{"n_head": 6, "norm_eps": 1e-05, "positions": "rope", "bias": "none", "init_std_o": 0.00566, "optimizer": "soap_variant", "beta1": 0.95, "beta2": 0.95, "weight_decay": 0.03, "batch_tokens": 131072}
Each number is 500 + 25 x the weight over its row's rms, rounded and kept within 0 to 999. Layers, rows and columns count from 0. Numbers have three digits each. The size before them is the row's rms in percent of the matrix's.

# layer 3 MLP down, 192x1536, rms 0.217, rows 0-72, columns 1152-1343
105:475512486493518534496509536473561475457535538494494574573484505492503484499492489500482523459503518514498513517478516514523487475534467482541469506528529480495491495513498472473506537483507486524514507496532508479512481478526466492505458510478511515500526555473540480505511459469537546508546512496467504546486478514498507491485515496471485480471523519479520482498486517521503505480473495465537510504448539519519506518476502521525493530498465520554515487510523534465499483496501522522453535511523474552471507461516519469504509455486514502476484517529553452523510604471492524530
100:510508488440475485469487452474493498518498518471489498480535491460519509470508529528486479465524498505510507482497481468457511508497504552482476457525496531469458502485517521530516490518492489517469449498493470495456488514539506491507472502522429502497540534514420465493504555482510509501450543506507499483552484471508551501500470457521510500445525536458533490462498501513446522477533521534496509516458538496503509474495523523479470496526546470508556496473510494530456528557529500473502524541526479469468523494525511502508511502495522496500492497484517464486477462498518479540
101:480480505495531495500543503481492516511536495497478462469486516528488485468507508482506483502509534500505501471460493500520442518501468505546517483490499534522495500494482511454481512484498504535504484429541516463500535459476516477473506502467491488492498528499500499520510489485519489461452509507505475476504521510427472520517474558510452507538532500530539526485553507487494519515468490504477470497486505491465466493474548497496483481469555512510466482531459553480492541507513520505507480505513481499477522534507460512542491487489507503496525501484506508500482487545534517531
100:525520452506527521472458509468553469477540510509559453540534479482517516482490490479515536500486451488525484480497507524480516522534476436522465492501559483498534507494500496512488518470528483528474495500508469497532494533515512510487517513548537527467489472469527502497503489476480482482507538504468524510522471530441505495469489510493471527528505501485551476500471500482490512488539490517508470527523540517481479477530515547506494462531495508468508492547550468495504494538496461515502514491541492505511486495499492542510460512483474497515525513497507443479498480526519498518
101:501520495461519507496475500482472484537479540492481491481455532470505532533472495489512483487471525526484488508479491528483548474489483455456497471487548540503538524480497510550499512515493487474491506549527532500554525478489501495485521514511495505501546470520542494527467554494487506497535502515519513488516493510484453484482493517497495547501485470465504487519503455503502446496520458516510535540515477490508539531489496520484509479483516468516504509462459504502549522521475503502536481476515507508532531501503431473505491505471531532522522518533488499497498451486467506473
099:528519462487513542488504512481490446497507491461534470543505505477482462505530480531478514533537496481497519476485510498481531525487511520512488450531489542498508524501489463505504476479452516454505505485553521490508504560522509566539541500474494540450458471517524482463475504512477460503553483483481474513487493487544482474525471545494465481507507504523492485526477452504469521469515488507515470508536481509508535522481488469434494515464495512483517530493536511478523524505479426494489516511475521481486535518489523496487508479499494484502471507507502478455488521493473497525
100:500515521497496477520508504488499548477489520514464471508523543456484476469493503530465463510543541517487447532509480535473479497520466482511491509475445505507485504485441512533485542494499511488483524479515546501493500462518486508480477477536524494508493498520543489508490478551528540503485473483514506502470497481489488454503494509464495498437479492513504495504529500502476536475489488486495465499443490490531554487551505449526485505483504532511552509479517529531497542445500489498473457541515511495495478512504500499500467476500490536490508502481481520490496494524548477574
101:517507528499458517496472465549514491505491526527496483536505519487473523524480492521523504477518481484465517485525483507534486556481460462524528458518519510542478483456516485533515501485539503539460499496484472493530522519467472493488539515535527495506502507507498526474470502456482457528505498521524491491503517516470531509445530459525495502499475539484473531483462500592495481473509492501504547522513517511510512504495480502470486516519434490506473465498458489485476498466498483493524494467500496509511514524496477482519499516456523510497508518527506494522440504511470497496
104:499462493493496470484507499498505531527572518521499487451507434522458505501512502479489502497489555529513485506539470506556481489508501517527497514479535484478501515496470463521482483532513508514489460488527499494478432489476451525514504443523502521503511579475551523533505500531504533487505512477513498501456532498498511498469505508499503517489538485517495483478474492510548517493493521522481465464461495525485493517459488493526498483487565483477511489544505526485479495521509444477463481490531492447485501490511466496463471488507499516499516481450511490466534523509495554463
100:488478546520521514495487494488501517485532478463463499526501513484464531491500508487522482509515494510529535485445515502507515547454489485454476482507503519534504528507499466491507502513491456510540514506500500529499524507472524474489517482522546455551480488530514477447526500480468498534487517472485494417492483485520511496504534482468526504497532548489515523520463487503495495506504500510492482511512505501452500477529478465494496440517479530534519506490483519502497445493477527546474516510502493475483460493486509518480458501511515521480522496508553454454475512490543478482
102:496500491503507490465473522502526507515464486484558543484516473480493463486507490481509527510513491491521484439484509509509474507509486461512540486507520495499513536518470478489527475497553526508489526494489482430474478507473521469461497497506466476497471471520555509507481470485484510504513526465543474479455502491493484494470486516492481511536497476509466477502513463489516518487514518507508505486498523512534550487504468531477546588517518515490494475491493500511507465485513509519492507504485504519475519560521532496447495528557516485513477514511514501464475498472525515509
102:480498469500546524512477488492505514539496491519503527537460470493520505510520499484500484503559478502529492484571529508498513486522488517462500493520524502503519532432475485511492517440480489507440504487501520466462521538474495520552492489483498502515515498490532509493449493464481482478545534528501516504511476507513460504482496503457525479499515515447533507523492449443459504471530528481511506549477509499469505492504490481471510520486437476465483518486478426566498536495510538494519517493504545468505498502514500504498493479513487459486473483476526474529505448468510509481
102:493486456483515460523526497498506459484526490511481504456448481456548468449494517474536531525508487542516472479470476507485482525507492501513456491530508520516448488495485492526474505507523502462493470513519518499489488482476483502517468469510517487495486493501513534534497520463591488451490503512494524504489544518494532517501507464469501527514502529491487536445501503491507537477536520464472493511527536474532504509474525525513543479509543503501507521504541502451485478499484481523521481486517493493485523481518488488454486512471531527504485461518480506534482515474521504533
099:493497533526493482527506481540540505489504530517509504509480512498510528510505463493504529554533499483537513526455496518519488470508523496524502519443534495532566496499501494510490473521499505465493456523487454485527537527536536528540544544491456481498524545496492480507518532512475489533459505530505504507502523497463506509491459518463524527510492499557468479470508484488509501474471490508507546516507547532520535492517536535510506519510473504468532489522477478490523517492524498482515465480501450457502520473526454491509474497454499487528480484521514514471470532532454515514
096:496477472514488496517477496475452453481521528506481527567502538455536508543513487524543522478524511531516483513540505507504501515460489489500523458534476514515526532497530525531522447545502526496467486529509480504517512487532491484499477491519492505541523517483463489448511473505489514505552491525485514484512515497512482531510473486514477481521522556493455493516519514513519493464522460531508489514501493511507488492445459520496479478479514483505492496514491481514531472449474482491481504498541516515529480498492529501466508514522508471532537501490538534444506437475493487503
100:509492490493441496486496524496493494588482454452477525526491521504524506512521538491450480513522468507517442474528550481446500506537526474477491518521474494528450531489507466468513531491515480489529485516513476513479508508495463509490453487521522499510475522514523501516551506460501478484461481535480461518529496496511534460474506491456519493500528504521470483522489539460510568485507550541518499486575520507550470522530499506464476528500522489502527506486507480547492532496485472521497530526476480501535473538519486508520489529522477481468509563519491479531475523529485459512
100:494507444475488480501489490498521461495504507500454502486510503476480555491529490512490537501463491509528502534533501517487506485521519483519477484468475485521474494499509534527523525501505495522507482506522480490510507479518483502502502494499463500443489475506539485487502497500527555528521489525482509479474507492495556509491508508524489516506486540529525528504490516506507526455520425555481534507500520515490474495492426502507479496527505514472486512529510535500473504525512493540525494510496479490511499460513521463520520527481531507550485501508562481462508486506508467466
101:469500492542484490494492528460507442419489536486466524492508517465545562498441539535526476462521494548520425540492521490475521484476470468524474477511490518500538508501574516470474487494523506495504486505531485528457495517488491475429502480484496505485526484491517486518512464508569519509487490503501532511494501511574531507503534471484480501523480489509506510497518503485491503484495455463449468548541448518482508497484479488476482490517499516483495476518492495478521455504489522496512473521476516537492499464507531509505522517501494469523534497519519464522486491501540519524
099:506460512480518478514529516456506467488468507488466542465491503438482557482517468474571500537551473485503525465484585503481469483487500510515459510493510415540511540517457560500531536466465528541538512503504448473466517493508505480493487511459486485534530562464544522483485477525498476489485501537487506517455466517514501487493474506479493569486499525510480461469485508504457514456519493514505522526500540474483538487457507519501497501501497486499529497555540492490520500520489433479510494496494463451486546491517512473473480506477521494499516535518510525430506495521515485529
104:507479489507466492481479526518540498492512483491494518498486509482482483479533481491533534505483500518492493526527510555476498517515534448475483498510486476499484440493516523510488486504487510486518494488529521524462456454498491485465492484492499518513498514534523483486452490532462458517495483506452515479447486493474487477519494520468496492513491507481502427477512458490503454464472495458467471496485537504525497495520505465513534535484483487540502480491486521476509482521511480503523516505500514495507527525500489529502540515495561463484500563503497507459502509494498531493
101:478503503504514505463506462497521490505465506493499457471513504537473496483538492520486479495519548551510470442513476492515508497498468508524500507492514547479515464502459491445488517543499529501492498567512494524502546538479496463511517456522499485525508506494485460550516496472534503495486488494546458536519522519490504515495551461515510475552544513540473542503503509527514500500518494509483547519551503480513524491487553499494525459491450549504520527481503531507518540493497493493507507519484506550518501475474515502497497488500496527496487517537508490434507496481472525538
099:532504513508532502493500529545504489477514530544445482507479494476529516464506484524548534503511516490525465552518447552507500496545509512499508477538523517542480477537511535511470461498492523531526490503524456503484509504503479466503530499492534506513461517501505503470481516523516539520519556483522470474503503467545541512511500469460508473487538475499506491491497499500496479494531526486501522479503551458541503474497567512512450494508509475507493482541518466512517538522506485505450516516477449515517481448524503452459525519476516469533491528510509505443482459467548514507
104:493499525532509498487485541497525526513481451520502473513511492523497499539501467487533483517521471510454508511531532490547513531491516491501481495515508512520466536501499435463520472533506488482513551529515463494542563513476548490521486484500449513551477516515460527507540475501442497487497515512519489500469484494478526531491481527520497526519492514525491521543478482560488553497524501479516497525467511533498485522482542457453454508494510522531477494500510508536471491447492488512458568494533505556516495520529471494498521579495504510482545501528479509537504490528486562537
102:521498522507489516506479548526512494488499523519507501479508481497478507490493462475498518498548492475488493518550496496497481490506514524493497454500496534465515484543526492493501509492492515500521541513503477526494498528539538449545546488512475506490497507545498455460496452517517451501473487525499504493475485496512482507596488523480528484456502533482492542518511487486495506496508479514471510492470479536486527504507529431521488535515488499455513518517514530499520462510465503504458501486495478491473508462528518515536515483446482499498514492510504462489516494517528456482
097:552503513489519523466522483459537456489458494514510485504541487491524500510512491449541495513486483477530518524448507479497505497461492480468461508468480528509462469503449477498464491475524487497516546513554463505477507505510521509500490474509488540524467506529519498476544523514509481498495511497476531495492494504524502470544487518497489512496516497527490500488484490514515429536463497493505525470493496455520491481484534507485500434482522483516483508443512492482462475517512518498452474520515529517474536499468501503514480507518485509460489470466503484486485506497451517487
100:526542497503494502494475481499517485481494528540467469462501489534496508517506495497458540499440490466474523504492509504460468501495452445494526521494494499510544524493459520521506496463476518485499478523489499487529475478512480482505498483525512517493492479517482469475535511499556548554507547448457467528487533495527490476505524448515475514480488482479484520548517490503563515543503492497486534451492497498484493474457482489468515485523469493508506493496494484500487463530491506497507454496506519490498469438509500466502505502459520547483520553524533493521495530487490454489
097:528494469487487512488532517496534494457504469517530478479467526505478523494514483498483497520539524510481500477478515497511528487550531485480463516492477500517489501506504478470486431546539491493514519480523549522516436501492520483479496488512499530501486562474518498491492449509509456485543483513473477521527536511493526521479513510499554502486498500523484504467521481531454476497455514510526554519485530497491471510482526550447459503523513529522521543510515505476488529505475543502458505446490481498465448459496532465560487542466476515468475475503545526507523510459497462503
103:531495502492464483475490511536514494500506456490502489481525486507499515522462474528485490495486508497485524500504524511480534496543512480480526535501521506502470467560529503524507517462517483471532483482516517559471467528459527495480499488540495490482454528503483464462485504529496505471451519499459515460520515498446529520490489479479498462446547469505512501476432495513504469460483477497469478475517520483513509495482497478557526505500540516483516488478524467477514513511480453533550466474461451496539530518489499555514516519461483503502492485476477495501488515473494493460
100:479511507523530477539509538495465510434549456505514523512499513507528485511522516527468464490504472528511528513442471530551520523484507460519489470506505500510490519567529537580494503510481491507482512533478479500538511474473486492503486500526533502516497554485467479508492498504524504506512485514484507474534522466457518531462498473481497520499488519540521522485501501503507530482495541506481520509490475519525496532487519450512504563480521473499524496518484478481533512523524467499512476506504526488468549508520475472504533494471524488517558491501473517479481422510491520526
097:511521501480498532488546489507512485485481529499510472497536527507478455544507493474492534466472487501511487520486460544458476511461538492480493491500480511503515468494473552501508507502495498529522468517497534520473451502515515509529508472527477525557496466474468516480494514482492520493565462496505485512514560488488530490488518455528535493536519497502513479529488484471504499487503472497519472479435480490522509453521534520514473511477516468495523504529532513491505529499445532458475531473500543505474514512521540542529544487492469519525536488496494477478482500474499522520
096:500542518502525531515508457529527508510505475486527503523517546541482453552519474497513529528524472479531483488539482524499514522505496430454529502462512501435512451497512470521491484462465493506540502513486512464554541496514495489493500533527521524509472470467514517471520523513466503463524493444489478493488465499529481492494497500529488502523458473517481481538490525513523481521459468485515508494499474488562487514523459501449471540481505534495520523500480485541507540497520491500536466494537535489498503495486514444512522509499515487475520453525513521510503527488472509510
100:447531509489473515498519468497462482476495472512492524515485569509487526518501509535511529519505485507474491537471495468462479488486489496489512496505511453523493502557512453503509468484504505521470501497505503496447508516518517472539492456492466504511514495461522496557538485495490487518490477528527544550548477531506451506454516482482532538503509495501526533480514521571530463487466445453509551502455485534554501496533508492501454470508500525486499495499508460535493468486514524463500517474492493469527511515510556510520477576474494519508503494515489483496503505510499556494
100:491524486531519480516487497515542500500560483483517549522514518491443496458545482494465500501528524496490562475495502472513482516476477532508493498502488458509520500530511481539490532527490529490493475508537486507519500524459506482542482503508495536523504487497492491511498487471495488467530501506532471454516495509511490490472508538459496490480516529480517481533494514491476495496500528509503469529478488504486509551477543530530515501493500483479488470489503488489508484490494501538475520521458552512485487498505493500519446560510486531486480532502462481533506460512474512511
104:481473448510525523470478544497535512489480522510504517505525513529486486504477507529481522515514512480469487500525485518507502456540523492550545484490518514483465528507509470527485488504510487470503529469488455481525512545518529469553519493482503507474470542519457485524519509494465500518480526515485511495454498464533522516510484456492454501502504498468497479501534487538476525505536471467498535522484505528520495493489482509522498525501480550515497486517512491515529471449500434475497526470515482445509490464507538523497495512522528463522490492468523509440485503548509506453
098:530491484532479570515519500517496535476498519507485473496514516493503498520495498521486516481473520509474522489468471496489533495477530491506504491537545511545527492484509497508514480498510503505540493457468512470477516481524442534512515534485461531472496502506515441517500534464543513530493482499498517494511494523513529502505475548516493526494498499459521514459513502479529527473464496482487528523515510538511544484469455460472511510523510503500532539491524524476496495472489543496546495468487494478529457520474508490480504498494520501494447530513494515477507531495508539532
096:449490475479489528528532482482525491502492512493525481502496499500531515519534546543479543510487499442502485483526478473472482530507532493534474516465462522497514505488555494489528483501514472506492499498518527507521484534513536482501497545498507501516467524514478464518458494485524480427482521531516475495488513491484516547498508497505538491510485525501531557522491508466492455486486498427481513529491505503479482511519530581458479434499514477503521479510524531500530497485490499542512517463476525532466467449486499494530467512517475480491495489496514510510497484478545519491
100:545533530475483473508506475438536507491496502491506510516484509527498542526482517503539515511473545493487499515554543485471537507479522535499477546499520480493497524495515486483474497481531446525495503528470520473510490530456510523523504495504504496498478508484506523507531484531506492484462537527542472504496472479452508492492492523516501463474463500509483507488499499482500473472527494513480483523493506465501536490500597509532435489510488500518524501515521472504525514520474479492509519493539488468496486483518473488526478527467496511505466516488482491514475502444495498479
095:493497487539541536449535504468503514530538464537497480493499477507456506534495505478490499519499513517492512534524505489484544492460504496442549515502453483511499475455500514506508520487503504514501502518491545476502421539557505539459484528482504503490469512498488499504556526508497509542520475476518527477447469493503490533464510556535503495448471498472516488475484550507444518500461546512487493483470555470532518469505525509514488518520466490507530475479501503510529487505463482458467482516495504482466480493513510517470536462518510471464524447490480448488456474536504476516
100:528478519463514525508424562498514496535458498522485522477494471532533511493516451500511474487503502548531526473486509494495534514481469502471510495490498484508478490484489475501508498465488555507496531519519482482491480520493513524501456563497520485515485496547503515558502508502499508506487537532469506516512528515539496465512461543491523533442522483509526536564474517549463516498477514501534466513503484503493477461479493488537499516491465512561507469491436509504515466468518526491515508447486477521479471476505505478466475472506522512491458528474516510532530523477487521520
100:504464492548539470496517530470489507521513506505460531514550493483447464518493438490522513514512482480524460505497464514524497489492506505513507489496520478503509487473494516510483482479487519485511507534471493515464509509484510507498470473524498509504445453511488522429539503476519488537493512502521527514510469479520504523512518482499503492571492489497495449471452496469477526476527525464490555498497494522481525455466548464485492457517481514504506484526503495512500519517495446520493512519492487492520484496521492460517489534504491509511512539492490509508464493565503502508
104:442536471477518514491508508517468446497492488530507507528496504516505495488488514489475491499553513487480478487479497492522539442479462533427491502547496499518523537513484548497518459491467494530489543492472485492508522542513495520467503507439503509451480459489508458498443561456516493465502529500500506482479489532520498517476482548474463501526471545455512488532534496485472488488480514498499477507552511492486509550523536514486509525508480486525511500478459466517483489505461458474548519530493526540557490518477515470489513540447518503537508506501489515491486501513493526458
099:523521512481474511509507467446534463448517527510526522497514466516488428484465518519483495498478484470490501474517517453480490486522520523465493483501468529468512474508449532504518484528487523491512478490496459491519512499517495495506490478505477491447520518546459515490486464503501505535512488515461562513464529489528496536520485517512481470526482512537494500472515487489498534529485506474500515499466496501562537476506528488491515528523505472468507522479507494486472541507489479485522520487550512527508505525549501552542535513519528498505484515537487483472514498474498506485
096:506495510486501540502502463566472486483493446460501511439504502501492514501527484478507530516508475477511566509470492476515492470485517519524496480468519519558480491531483508513527460428468529513504503494513512486455504479517515523497457528491469523470544505493475506498516482513470510538521511498486494498491482508502497520458525483523519474484454535504536496459523519481504452492477523517495546511483513480495561465509537506485547491495518505507496487507541443490506536520485473505435475521488474557531553492467488478528513472499527524518506469487465503472505470497504502476
099:498505513499485466473505466436442451518476489503483506460500532488487492479521496541501539522501496469464464467493515484469504444527499470511530507501544452506463478513517518526508517493471460522504573506474463533498486528524542505503494513529528526488451463510501514540491521516489525498489500549498503493519483521529519480542553530536513445461499510519514498483519525515474503553537511479505489479483488506463535536489518508464524439503474507505484493495509475503500502488490485442526465522533481467492465493497532508524464496509500518479488494474506530520519522537488500489
103:498510502497529517479479475480527525551538534506513504524504501501479497493534507445576509522484512527487499509509519517461502464467498540455480476513463550500460486500593536455533517491508484503512502541499528480467510502505530472516492465528478502525517505491504509457498548516509523522574498541511511483501523537567482545501493497498504497490512463491505496481478481464472469551511500522496467527489491479493533497511549499506486449492517461543531509518508481561512519487514534509520549536483531509466502525523451492474486494488468497511508484482493546532474506498541488546
101:502496455509532490495497491505501514498509498478545489497531449516525473514520539466513489521490535465500540498482483529512472501508516514461507529505454510494483509485498491524517510550496548476508498504510522520507483515546559497509519505525547504488489504488495539485513502541507491531502534510538501467499507511475501472488432494515494516510494505483496480510499486498480519523449492518473504449524521513517451481510496508488516499470454538486491532538472504509488526495476500503482479463534535457528521486463493519547476447475489459514517458507491478505502478464518489472
103:511497482482494507516551531488492474527473515479487452511523450499482494494480507495489506492501541505532446513451490506472526515502486475561484498458509454542493498483483505457510518533477520524525480497452468500538487519528502527463512509499474477459478460485501518537505473501556468464451495522495548496488502509524491495450524518537506506494506501510470479460496457487500512471471494467505483466517512501471500540473457467446537455486467548502549479506455475525495513479467523523495490534513485520489509487501523481459516475463512533487454476482538499493508538439501452496
094:489542530513511509520486513495461487481471483490493511470450503507520548473479490519518534527488510453482474482511522504500465489505490513540506512500515462483516517520476519452506491489508493482536476518510511491517531487544569505489513522475493518483537482481520483481496527468528509549459524483490506494540513489546545494512480525526473489513527488504531498502522506508464471494493516495493482468502504469502487484515540464478473534466496539482510489506496521520492540500495493526462466513489524479483475518510476443503515477525501509499563497503511493491494520495457529491
099:551471492512485538445462461470475433500496497507515490472532499457492513463515496543520484499496522514517481497530570475498527478519517492487500517467512506489529525508524486522454523519460506499475475506522519551500472469530488482518532508507499468553489527467502488526465501525510501504505513493488510552510519541482472523488519521515473481475491500493512503481546528461502513511442534479508534498500507493504512493531500545523474447511486490499502491466494535504500452481476518495487518535492483506455510500490511542507493519496478463465489470458504494483480471449519511525
107:508511487499453591505512490506457485494538541500516486499492495504547527555515488516490491507546538483461524492519496508498532465505561529496574471512479507480514522517486522459519506465491490513470495456478522477529536471564461528474506516488479517492569489473483498554505489496489454499545494504468484509506468527486466496465532557535478492487486483558551531509500497524484530495485518466488502514500462476509496507454463501519500473496513522529476506481558528514484488535537520507506494493493462472508516498424518480513507514488527496471548474516494501490525557504499499491
098:512513496507471468518506506491432469480537518473484547523521494487489532518464495528547467551479525484464452493512519487494518494490472477508565508485511518483483513506499430487497484519547508550520525505507457472495505490497478495499506480489505536543510500475499446532509503554464474527529508562476518524494480496534501541492483470473492510458433487510502523473523503446542499523530477494509497502483454484510524494483497450501475484493519514518537486519494485507493556498538454496498498466477494510477529494484485534492494486535474500462502486517522470494504504504532523518
104:555483446478547494481515505502561522520496519485533500512517487500505462515514497506536482503481518518508532457476522518503497513491510486510517521532461486470505493476471472489466505471513507496502492504487515464465485471502547459485503456490528530512567563506468511500543448477521477498542467515528522491507499499525468525530527471510506507512489517502511531471489512489521545506465522494473450480540461492497487535456512483485487477533473503470453513493518453545495516489470492498478456494474543506489482483517488513477508521531468491485532500467494533527519485532486496483
099:468516501492476550499494512497536497502527486519527497527468507517507490515520517514486490510505506494452468511507518448465487538518466471509511510518534482501527475514479464489461485558525514481479480475446527485474492495502547507495528507502504521501486504542498541541474444494502470502501451480497540482466480525498515534515525535503466501483527518532498494558495474479477537558527496504503494511481519527521554468534525491481526477511510517496498476489513492488492460481491538475490512496536491548501501448509513497510531519515522495488507479489454471552506511497534503557
100:500507529511489504480500500514510474469514487517460533506467520540456529497513490463522456532523470510536513537470485505485464476474481508487508493526438486487464498507484546510509453477480501506497509553455510482525547534530533505504520509489515502482483508503496480512539513507489483497487518503532473458494440492505533493501529520454529501496482488534476487511491502542481451535519460518521471510523521495481508527537462550500490475475494470476457502489465519504545492480497465495509483471522562507509520449503521559537550493476493509489518523509493529508459468464446507479
100:502521512469518494463518459475516527487540496493514525521482515490496557487532518498518504503502534472492478492483560512523450521497493529525503493516455541470510484552485516509499483486508492509506524455498495528494462510522480518512512503486505498525539516500499476513512508457519476443481530479473471478501484495503519498490508499500492540474509425479500445536516486500487502524541487528499505520531495496505509503497487522512493489505489513468487516515506501509487494516451495516519468532470488481501535497482491536502495537513469477481511483487501479488482491489516479511
101:481502496460490517515527468518492500490507522490504530490568494475515514464476450447428483537474490516481504520462518498549515523492547517483480459515525527472500462474490540528525505504517503511498478511528466477497501526528507482502531506430568452466471479555488527491473487470492513518530495547544478536507533517518511492500482501467476497516500488483465478462465489475554482515498498508458523510482492465527481492481527521513488461574478536482505523517508437496508557440498495530488503485525483497504521499473531503499524524486518492514490504515506477459489451500496517533
104:518538510526507486515519480499474530547490501543550481499480450538510495536478490474519497475492508469492514477502494516506458503524521518486461501494488524532501473494501479493498541460487515527490481484501508508490485493522466494513502487514490454544506523512472506482535533550470504533486537532524514572455517483527507501521538470463496543523480510520542483480536561474528499502507487519548501515463467534503480468464498514488516533509471457495487543506492504489509528536512537492567542506497492480478507548537462499533499491523493508513496483481509523528500487520538512501
097:524477449492491486517509486493518475490472510462547497507513489489520511475445509480523513515498465504498504463494492513506470472497523504529520478483473509507438467570438490535475519519497465471502514514538502428470517526498504493459490487484519489508471470511515527487505533510518516511509491491449506492505497521507495494496449515499494489526484463497513526489526524554529504495468509495471494492477459483462484464544462516511546509529526486480526448496466513467452465544486509469495485481499491525542479523519547487496460478484524504438497526455478536493476476495546502471
100:505521478492520476502502521513531493550508524518543515494511498494469500534530545489505544516465491479498500521541502494477503461516498544501501541479476506515506520492507535483505525447538486516528466545509548501503465498528514474464507513474506451521547530520467481459492487479495531509528533519493504497478468486456514508486502497506516502493474496466495508475452514490519517519478516539495494555494462518491535478489535586451480482507526500441487493510472480501524526481514518471447536494441503502478522475504464512493550505541501470477507441504519451513522464492511556521
098:493500510520462472511468479516467478561499491490495476506525481544494487505493481533481452486511468519479498452502495477544501469509530463507498474535515475472527481478480465491485532459492441506491518480522497527474504511511523479491474525482510489519506560507501525480474508476479473486520503476503464504479465476483457477465440519529495478531470506522532484485511521489442483481497484505493502458535482542458495499482469500492464527513489520510522506513503491485533497518528487496468508521477516492468515474546521527482458501518482490541493526473514473509488489518483469464
099:466515479478472502495492517465489481538505521497477507468526473478511501499467439461528515481483522491486490517518498496498469539489485509500536511514500512490521515526451492493500452514522545487513508570516508511547467486477516496527548464519514498493521490438510530481495495553434509499503510514473494533533475495492508490494559463511477521487542503519468488536483465485502495534503522534559490511524540484486527514548523538492495489504509464512499520495497522484502444517494472503494510518546505512536501465497533486544495502481478475502551488479539466519438465509533465502
099:511502522464539525512528506482533485506471525482509481465513469504498464482504462464475469480459499502475552453497471508472502532512444484480467489521509516512467488458515488513533456498544503467507481532500497488494468498513505502490536484499520521514454538533488504480461507479507508511468486469508482565488534505485543507493455498523494474491487512495501557488504468511471526530518514462539483484510527527519514540529490473468512451526471519508488501476516528522556520490432475482514452503520505471502492491505515474514522501512517485503505466470521492487517530465520533499
103:490491559488518465492500515508526453468490501475515494513503478482483486483557441499523502464528484518506490508527496507490494526447533536458450498502501507482497499464479475507487468472507483510537475523445481474494529496524486517524495486468463514488503503494528461466477494470479529505523480516474502481485524517458486490455499439503494502522492495499510508479501521483524471455527536483493544513515463448500489497517489497494514507504497535491506456521510487488521482525486502488478479472489540508492526522485443479433546520498505530545534494489515544488506466522472526499
097:486507483423521513515497513501489484481503468519473497491533494467498490493498513552517495458510565533540512498515503495520487552496486491510535470483522534481512527486502516504502490471496553473501499513482521544485458521497501507505473566470478516491487482550481493541488477509511505482473514483528510486522518476534526527540472490443466529456486429478465513519510499524506523463490489465475516498497492507524523498478519498467503491495497536491488529538503462502480494491462485469472464512517495479536567474493478515499487525485471493513500518550519515497494490507492480522
107:512501478470517500505493518510547512513510507506484531487505507519468501477513523571485507521477492519511475517509513481457501522510503486470533503495455494497456496483462471543492496529469522484487534484488519490476502502483491538489456485528472513484448517508484505452492485502487472508470521492490525467481510510460483501522503481472473499496563482505515500469471461511491539521534521492503550480510526572533502525493492477518525547469473480495500479553509503488484490492539457493494463464514518473475501482463494496508537513489516483506468495500523446468513547512519504533
097:533455513517462489503484502534524505527484419503522489471560498498479510516518454521491501471450500510513490470505541532486502514488508475513528465505507491504473499506509481517494487463507557520513499483506482487506520471489484529476523486483483501454492525537489512495551513477473499535536517459479519502506498477485522512481489494532460500513489479502486528498457483478499473523450511498465493493492494524478509502495479537528469461465464535542542488486452529481537507508518466483508506491541499493492465490503524533474492513506515528519485520499526458504508529519467500497
097:503509489526531484501496505543472523505517521498533537492514501485503499494501480512544499489536464510475492477483517516527534493489540514513542478486536478496494494470472535505460503521471485517525495463517522440515500503454458465497483525519472493466541515503485513509468503487482504473526532469497492506512533501501468501462514493507488537444483483503548511500493511514519484483497516495514512499490493488476487467507498547490490470531493506473532515510515496467508512506468514531516496513544550492504535498509506514521474549465518492539487468553488511432491547493490459479
102:519518509528497517487496519495495525470476479538495489548498480472447499464549522476493501475516472506466493487491501504519533476505502434490468472496548510497473501460511464500558465457511505473519493495472538531472515507482522520543507494496480444524485502488498487463488481499514506507540507546466522464452512519482509524494495493468442502531483515518542498479477526534509540507488503483526456511428510498464535490515514467478511512518474490474467509499508521463476510531515470489488519505511533458487516484505455504497462506473505501466497496501499486520474524529526523510
100:480512497501489502516432519517497508474503497500527565503464498478489508484522522507528488513516501523503474516471504479471497463497483512483517465486504511533504526459515542491510524507477501550469473492471492483465499451460466542528490518512493495496466525507457481534492483469568520520502500502519468521502512515493492534468451434478490532520490538487488469466458515482504495482523510480531523546546511476513532493557511485498497462498558475491478516530445458507504508517483418482487516514499507518506534532516491509502534509521462533495470506533485480524491487508511519487
100:514475526502481480497492453476495529473492491475499495534497522526482504468496516508515503525490524507514502483526512487500466494504529493524499526465540483491549489506489491461509517493488457451477476493497547469541453481504515462481486527474509487503543525485503465523515479490473516535494504490507492459455524522477475493464503452496450445485478502513513448485539507490477496531512516505522491487489544513474481490510472515531482484520521492467483506540509556518473538532500448491527469510455508493447534521525501574495513491519503557486462503474505545486535484482514535539
107:492454474474529490523522510519545496510503492518481486524536580477498516459511451513490524501476493476483472481433516493512513530505510469489503481519464495504502470490499441579519485535529541505522514512493475495495478499492516498483480508507554497510466490493493479479495505473527505517477522485474473496534494472452499465474482468493469486503486482485495519539498517535498482517490441468499490467499590520471495451489487514520469505519487536477534520513534492476466497528499454494481504525486478482538477506507521481498502494442492505449471541500497520446486499501517532511
098:537509485498500515473499522482502519496500489501477469492498475503500526518503494519466529469509532492485469497493508506507480516517531480531565476490506509460497503511523477542466494541481485500525537488444470495532508437520502529484502489528545437446498492549543470477522458492517501490502513494490514464540455494443478494468470548459513545437508476537539522555486462520496486522495509464471507511501528505488518533505532527528498476498506533502547498516476498496489541483542506518487476551516519474482503487478525491506551507491527477485489502472501493466517540512496489464
098:494498518486523506496534469505476523471470517514513520489520480502486542498519515531512521439513486482461509531510540455546491451513518466487456498481494508526520537483523474488515508499510471461510515489457516524511462487532485533500508512504472508524503532508467452488513487552491528447465510497533468561480524477496479555516548466501472487516495521490487535522547477503488493497536511523477532511505541496500494497496467503508496525479497540505545488556520464517453488492460506500538527510525512534498496518506515481517517521503484516465530504479501460495498453523549535485